config.toml
n_layer = 14
d_model = 64
n_head = 2
n_kv_head = 1
head_dim = 32
d_mlp = 256
vocab_size = 783
activation = "quick_gelu"
norm = "rmsnorm"
norm_place = "pre"
norm_eps = 1e-05
positions = "rope"
rope_base = 10000.0
rope_fraction = 1.0
qk_norm = true
attn_scale = 0.177
bias = "none"
tie_embeddings = false
parallel_block = true
init = "uniform"
init_std_qkv = 0.0867
init_std_o = 0.0164
init_std_up = 0.0867
init_std_down = 0.00819
optimizer = "muon_variant"
lr = 0.0138
beta1 = 0.9
weight_decay = 0.024
lr_head = 0.0147
warmup_steps = 0
schedule = "wsd"
decay_fraction = 0.603
decay_shape = "linear"
final_lr_fraction = 0.0
batch_tokens = 16384
seq_len = 1024
doc_mask = false
train_tokens = 119500000
steps = 7294
dataset = "wikipedia_en"
Each number is 500 + 50 x the weight over its row's rms, rounded and kept within 0 to 999. Layers, rows and columns count from 0. Numbers have three digits each. The size before them is the row's rms in percent of the matrix's.

# up: layer 10 MLP up, 256x64, rms 0.252, rows 11-57, columns 0-63
# down: layer 10 MLP down (transposed), 256x64, rms 0.142, rows 11-56, columns 0-63
up11 107:487552431560526554478459544570474638453552488495384491545490538524502503555491439511521553465498475462435413509512525487503523586558525514510540456507563523370477409402459533523454521534563523
down11 110:477499446484395463545537470527471383505445572459519524480425564470550453501461518450482404541476506605539398476483543478571427476461420441450504604479489520549554553552482448504519542514520543
up12 085:518475490471524532479492524485487542550492502443488615492457480566522597399570565529478431486440575391560493508478481464545465517446422484426549456476488440575490561547511526563478513422424595
down12 087:551489524488565457509543440457457550423519450536459475505476468440412440507506580478552581466504461521483479502565485517503489439467522537594428572529460463444540698500442480484452464489545530
up13 102:508494517448523499400538447569536475585632518574532528557580532510470542554603570483470383488506556503473487446532530452476454526546536521478452519400572459510495495461503463553589456528536506
down13 102:430527504533519580453565535518464547458412495485440542546582500486547533424443448500489605449495485451482518528488552495442624574484497513530469517583431485473554558552566557513457541448526610
up14 129:492486507522492474619437533512498496480430467497440458495457562533493561589527632534477593493567583512519530413465523455508447483484462512519526625536538481401454453487449581517494449479560529
down14 136:466495506436550417476461474517538549511506487468476409486399556501495555500603586528473503483495460515525536546631505483537576552475525479547488572496480444370498465523478557543463483528637491
up15 105:407469412553436512509494490620512506398515425446500526555545499488484567523535503484419519523420516528458461550454484498530452548528474614532473498501521547417544540494578460479388449502588505
down15 115:579602472432537460525540445395503484499544597560443529527507486412563499492513467552494469438524529500502546540478532471548436421504526502470601501492575478523510441472542562477654514437503530
up16 101:443508468516541517546480428595395523549513460524450453516448521589497485385489500545531511531527544424574545511480538578534518541472556540461553612565508594520472461505434531469472533502615514
down16 103:510479409507517418487577478544464483516501477539439567473591546504565526405422507581474520440514512436492524572611538526531517527455419535475496489458469547561491477510375521561465432422449493
up17 115:545418512563576444420401548587485514451574493405497568480463520405506531432502556507486546448547434541500608514486497549465498483562498508504524496402552556486449556511570530498427472502537462
down17 104:469570498470497539392561478467500471470507538560537569553514410549526571461476512472476461556466497513531465527559465447622578429484582508495482539571609463516509437437547408543537555556526486
up18 092:491524467551556568514550488502467528430475463518425542494459488591621532477465539466514448554513458405553478469567551552606500504498543563540437472433590611489420512532495475536437558491470533
down18 101:525502553459493508406559556451557459422459592415487478578405442520470507526492463475510524477506526541487593486592427509419519477562518536496460516457514514544448502396414515493528414419461451
up19 105:460514577468538536469574434494443486555579446420489452422491506393507542463476484523556520532560525523476451467437447521511518440483517501509460500504486488444417455648571598520492438418435497
down19 103:507567470442512474611489438575492614493429522517490466566569574587528566519526524507422469490465524469499522552441414505474492552574521539547500450540513518515573501579413469415475489532561433
up20 094:561490517511461435552609513545519518593483538424545514475414447419558504477459535459564467548495445501636537399505475489587513502469549392526470474538514503505575496473540516527455490441528430
down20 086:443414435452507552492513455511445487443451497420436610552516533489480508452531519502428469451525558432402482497479598520519418408417507403488523543512505512508517565498595484534468518456572547
up21 103:444460512529421546451433512490381537500506509466445554568555595410492441465459456577536587504480537547480458511485465524431499480509469518473404421607541435524516500503472408451528431505528534
down21 103:477394427412446461605578444477579528450433421480513520447480502460480510558596476447554501501532542530488518531567522518538531547522478482486513512419620616495463482565474499487456453530459499
up22 109:477507436421453574528514422599453509510481496475500389645543405478485512455574525516481509518516494524481433611507491490443474520437587499557496563483560543471538458454507497401551487479489520
down22 102:463436521576492559503384517432519636578480417411401598458506475525531556534486473532549470511549494473542510497486589558527544457548453477545479558460558477545483492450480498499554476441462547
up23 108:542441528537502500505562440512516543516663491541480530539426506581530446489445473545579468539505481477603485484524528612522465537509557451432594544528533471521582520536553528409553534473465536
down23 117:502512560541471488543538526516481563532499394513554512455564435493512478444565493456543605471486590512471619546514543445352428452460461546450496558480461533518537436476513577473495584491469496
up24 111:457459510522539539531499539587521518561503456462349441533537576485569507535493458520571524461504441577524474481488516489435441536428487460531502434432456582424385502440477536472423465492575526
down24 094:496587483439498462575516512478580489561392599508551514533484547515495366509561479455524476509446513454468510454477464526482517551593515436397553502495510526527490617493421404512544469490484540
up25 116:548363402483548547463504502552552425557430474387553594496468444528542529543515555517574454470576495496498552448529486458496499503458437538475491542450469470558491400468464497463517462400483477
down25 107:526618476508510523501484489597492500578563514584499527532578526442431466494584516471461560472478566517459521505546549434478528495525485441446520506486475396561452457453413543527440464562374437
up26 100:525546491472491596550411464489472513425495468366486571462527391444472518381514551459424446543432537518572499546524589520438524490512420547535429471485520554465470502515489463487432475487521521
down26 094:524433569593534511469539346447452523599465546461474516449517501532474469566474466491502546449503466538471520507495532515408505528586595534428496482532432427488427545540515485485471563517535393
up27 102:518503403556535465487465530555527527491497586507512507563519481576470438448479468513488527542385524532512540500568515444474435553489545548368398526529522554484519529472465430569453427529377457
down27 098:466481521515418418422490503548573501536459466499510494542461574344496514522506525434498467427515506435575498517445448580499563463435408461542570464534497593486472471526523589498533524541539572
up28 099:467506411489556562445528527511545459448499469463536586508545539471616477474482435535548496557572531591542589487539552490529455568516474496499472525445475491585498565484441358443494504420517441
down28 095:471489502557433473456395437483452514477573550501392378490375524558440441496514511554473462464484454475437386531543434519466497485461518500520529455509559454450428469515532575509545489519567502
up29 079:490505513488570616470583456461518491538465617553469531484497381443582496497475593556513466479471621479483494528451505514452508531473552500481566594510445512495552452437495497552483532409489570
down29 079:520476468563495538470538440575404534436478518444572390499484491612463488493501547488459576485458488514491422539542439488540521420492538541502455472480482578541479549523631439493514587569548445
up30 091:409403480467495579509457522472507431515491496502439563591522488487507533574573600480470497525392511607538462477542470534488570453529475513441470467481513571476372496526532498482426464529575444
down30 096:552477446531517426561535479606487548493435452441602483485502470452500495448437362581566485533512469449481497509446566516537485473566481464567581522568516461454626513455511518538561481495488463
up31 096:526546486498425557491578478501496466562465475445554633546517594562474517477542454555458534470549516510511436497486398500429472482597484530540610477538533430439530429513510485540534465412432470
down31 095:487420527485570393462463511528559460382523507490504453503495505543576462482448571443561549460545512563484643446496488524454470524561470487511473497508361544565428477550554555478474493482483467
up32 111:500464427534478578437544467484564553445466458469562527518527476522564507451513561475424513581495564536438389491558484518518460624525462492532488516586480596519470570530413513563488524556437565
down32 111:450505563483553522482475506485458387458482391586509534445571434522430441487433447515540516517517439514493502535474458566529463529467565557415588468530478505488484460420465515511465445401578404
up33 086:506468454494458405536521522481478476519505444477485544547512551476408480462514557570501578532520533556456427478584460473548466493426480426536469522635470368511406470533442508527475424445431497
down33 086:543563514440496599487496504538537578543506611462480470558489510547543514452469468489555421454605510401516541496448520458527533431463548583514466524416444592471508545474541518462490515621501558
up34 096:443453543522520448593547474483420574500598417504439422462517439469514508492392510494485565484481594472581488524465549420491470482475465486450559512542393483503532418446480543470511489544433426
down34 093:510665358485425543541466484438583440484450561572519580511485539476560529450540519466507522551479464523459557506505493528479449560490517538523504408486489581520487521489606580534481493499527496
up35 110:426590472457419488538522505531571474582556483412527473511403510450440555497432571509498563463480554479503592467533466545436393508485488427492503469469558461541509480489479430620472557467491452
down35 112:467498584533501532472466538526497565553546544563536448472507508576531466560566357552474524538482556556490408529535552411563607541490465505432559522482451521546513611503528511544436453541477489
up36 111:463431518543422500592501430483484580498436447475613510425442489549503574493502462553551494437465544556534588501521507536436544460461612409545493455507503543494447532481516466457458489386467482
down36 109:497487434570612540410526467430520505473547552548526601513569481462529472495526505455496499588542470530444426515508477493482508491561491561538554536537459604533491420588534542489594521587532580
up37 102:520454508470517534396550466482544477502541464580442552468477502433417589543504529483567459547500516552542457482411492526484460416480641486488534490457468432471484390463596454514547561545469459
down37 097:484603503485526476566475509464455464492452517488568442484512559516518471532399480539594499462570466544411440442535443549462510486516545601387529447538467511548471521491391609521485540424492507
up38 096:599493444471464504450515452487520502540497508423504477517521423594497493512474564566559484434516546471505590484554492404481448541519567458600474575521526515483455471457455571607507498365445482
down38 097:452544493491513461570525565483461557569479518438444525481471504546511481497626463407447526507524459576410408470501493566474469580514477569418547514548498572522527550479605431502569576476541518
up39 097:465469472507530383505518522568484531462544456487426442510482481532540557421538518598559554559484523492453504400384574543557483439471491503400499501552492551614534529502459526459528436494538434
down39 098:574454541534463482547514559452498469492506490595513557482509517472532536563448573430437474485512531514473502588453437363452487583428496591510545552481513471464431464420454445568461540415447485
up40 101:429507503548572484559424554539551451466493455592518506476560504554554520385487499517509490520533538503516594525447430548409552509529473464502423514578504562429470453380495498431526494591553513
down40 100:485396548520509440455538519447474520550520482503488504478429453497477565560549479445473471478397450463444431518538553398543439580404521526459579537522477532541478533549580574508503563399433501
up41 100:514473570598447426460482451480468552547543514467490509430539532474561458444447363479515530514456533511532451538523549410453505510595454494465480369477487502567521541441555576494508490398479483
down41 095:496538451480523477618504498512532489518453446466551505566485557534496521541547458536421524511543517547476610474550528494611506462512590508596501644469475442436531478509474440551558587513570486
up42 099:523515500465545456581443490471487452467555450544500630547492514493536621481527451460472565381518481591518553514538494461488480539568522502435456450431445502399460474454569486512523429481412520
down42 102:596552485516525496429565505426376438519548482440458506572534465481463453543457477482518437590531512469517544478482458427560486510362472447524557488571459524516480376537558503525525532464537485
up43 092:459424536559462531542541552501531534531511439408496647499474534477545562553512552464454449552563482547435522481526516477508519478481527453444555492593519482517614465567482568457477564399461429
down43 095:478487540489533510482551426484635426457529465576514442456446472503406501558448456518535429459494476521558499529542460482566461519500504586632566464449495527529587552512555446498494449556548575
up44 100:540548439407523597546527471501553589433474570526492527434492493511504537429477515383514460552557525510481553538450490558499478455558488553509545456515528513529529509398470492603415395448521440
down44 093:497476525583461494463437539498409487491535378504569543543509483479536555578429426523521521532507492390488495507521509500590434456469537502525564525472539476565429424587557423388554509507492526
up45 106:440473466484509517514347500484477427511482467473572485479420470487473510438538506544509594517632490466479492489512475547483489522431538443479484527508594452537485363478434456563544560514419449
down45 114:437534588498548498568506510471500419504492523503659512454496540459526542580524436514464506473498489603490488518446537502621539529425435463436500554581519497465487538404421519523568531460462493
up46 113:518585531488442526556514416530486467510419429595527523545443578510403569492553562486544502538505510570481559525509485547538453557487455489523528550557452558449531449496647417475458478479469562
down46 109:442544474492554471505520460405456521482564463499409413417503427515508464502430490494572491492518459475507410504546500441587438470381538500508490461484659517534469521472575538467527551509509435
up47 104:473430536455441579550598495448506561478444485492474569474502551519434494521411447439481535513553455495513567534437517510427449499490535544513456517457458603438471368501529504452445576419482573
down47 098:554474493571514524481435546536536550508575438373537475499445399461515497439552526541459460533437576513501454542575497479473487441493449455471550526564505369574568554487473572468447429520495528
up48 095:486480455484567538529539431511537415442509465502578480617416607479483432513559542566452519495470575509465545483503527478531421468508554529524482545423514495427464447445520564484576401435464558
down48 096:593484491520505497484495565462506515519506507584469551420576510537532473501463535489455553547521467556558527476483476494535564408578561480515481495487419521453377515540452650424558482544428425
up49 106:554563471426477570534555424550508466549505470499416499533439582459496482535467475398393517481527580617452517538517519456407487564484489512522501479519497529510603553378497559503495494469505450
down49 101:454394504582584489532529597541564538482451527485585487499590416475486576509491533568582530585529524458510483479557453498491530525473446446543475483491466460454483359516477440506528425516445539
up50 100:495427555468425582586462505525507512484523455404437489500456624529444503560474445463541559514498551475520472451475545530500500477547435562626443545451465526447546509420557545405492501498555544
down50 101:507584534614542409543468501502502472441513572552502584492478465498563584491441542489424548478460471449644524515499492487472520526489537429443498505558565467452444461524470479564468519609429535
up51 108:450503507525489440591514489504479541553491465504571566487562426578586566525430515465584549453557511458514514468521550530510525435408539501515398545572602478523424478533491545517391496502419494
down51 102:621388497472544603431549535454442455411512583542500507525437540440506564570475530517387545539507482544448471536532457496483479517424485462428479433514518482573494424526541436525489516502494458
up52 108:496473453495434481616526442496458401468465518496529534565425509455490494423493489490489566574412512543536462600456530498439465562433495414421436547559488416485526537508540459473515425425546535
down52 105:488500557602503510407449468525467535460464487462563490500491435527457452524431465460425513431481494524573477511546502540539514517442561540638493530352596420535468438539516521469514457553471525
up53 098:592466512511481461475442516519504501469549446422422490467471502422458524428414572498483491555492528417497532566565497495533443439465546624420473444487452566415380542479464509515456504527538553
down53 098:496559524556514456457508464582486568476495605463492529528480515504529525564531449507495524408511480533608447414494582491512516465449419485498574574484459460605483403514528551507584488519400569
up54 097:460411518568609535415435545486471509440489473542485415489495490421528526425555521518547452527457457508489473450510586377495443469462552576476397576458487527446517521499523474487446433507546444
down54 100:513550535531580436557616485455566519562533525429488455490423535500498494423451469492578557494527573473513390453472511418498489510551394504508476503460572499483515525445427529546583542456489593
up55 103:524437536513641454470379485530499467537468496516483422478554455477504498537466500569581535648514451592543482483470447499481497453513543520484520509399533523509516551463514516445455627484470482
down55 110:482469429558380549537634475482492603495518474475545564493479457538518516439530512394407463380421532470531500494481562504506499437501537526535450474486452450499480517511514507550464448429589525
up56 088:406513573495557398516451440486473532529468559456469427529477531528494508510560514476590530551475526553401466435476449521556455423530560510471443437546575616469502470508512546595464484413483530
down56 094:538472550459468533496506480483605492419524539571568460547480527453452566505517437437475498517511500487547522550464572486444436438433498482460542429396531374464546556492595466468546520552397472
up57 084:536445540553460476518514442573509499450467372532466527532586489554471503470508513638466467525598458493504576482483430573461465576508435489450407504567490611520497526514576475498491467513518445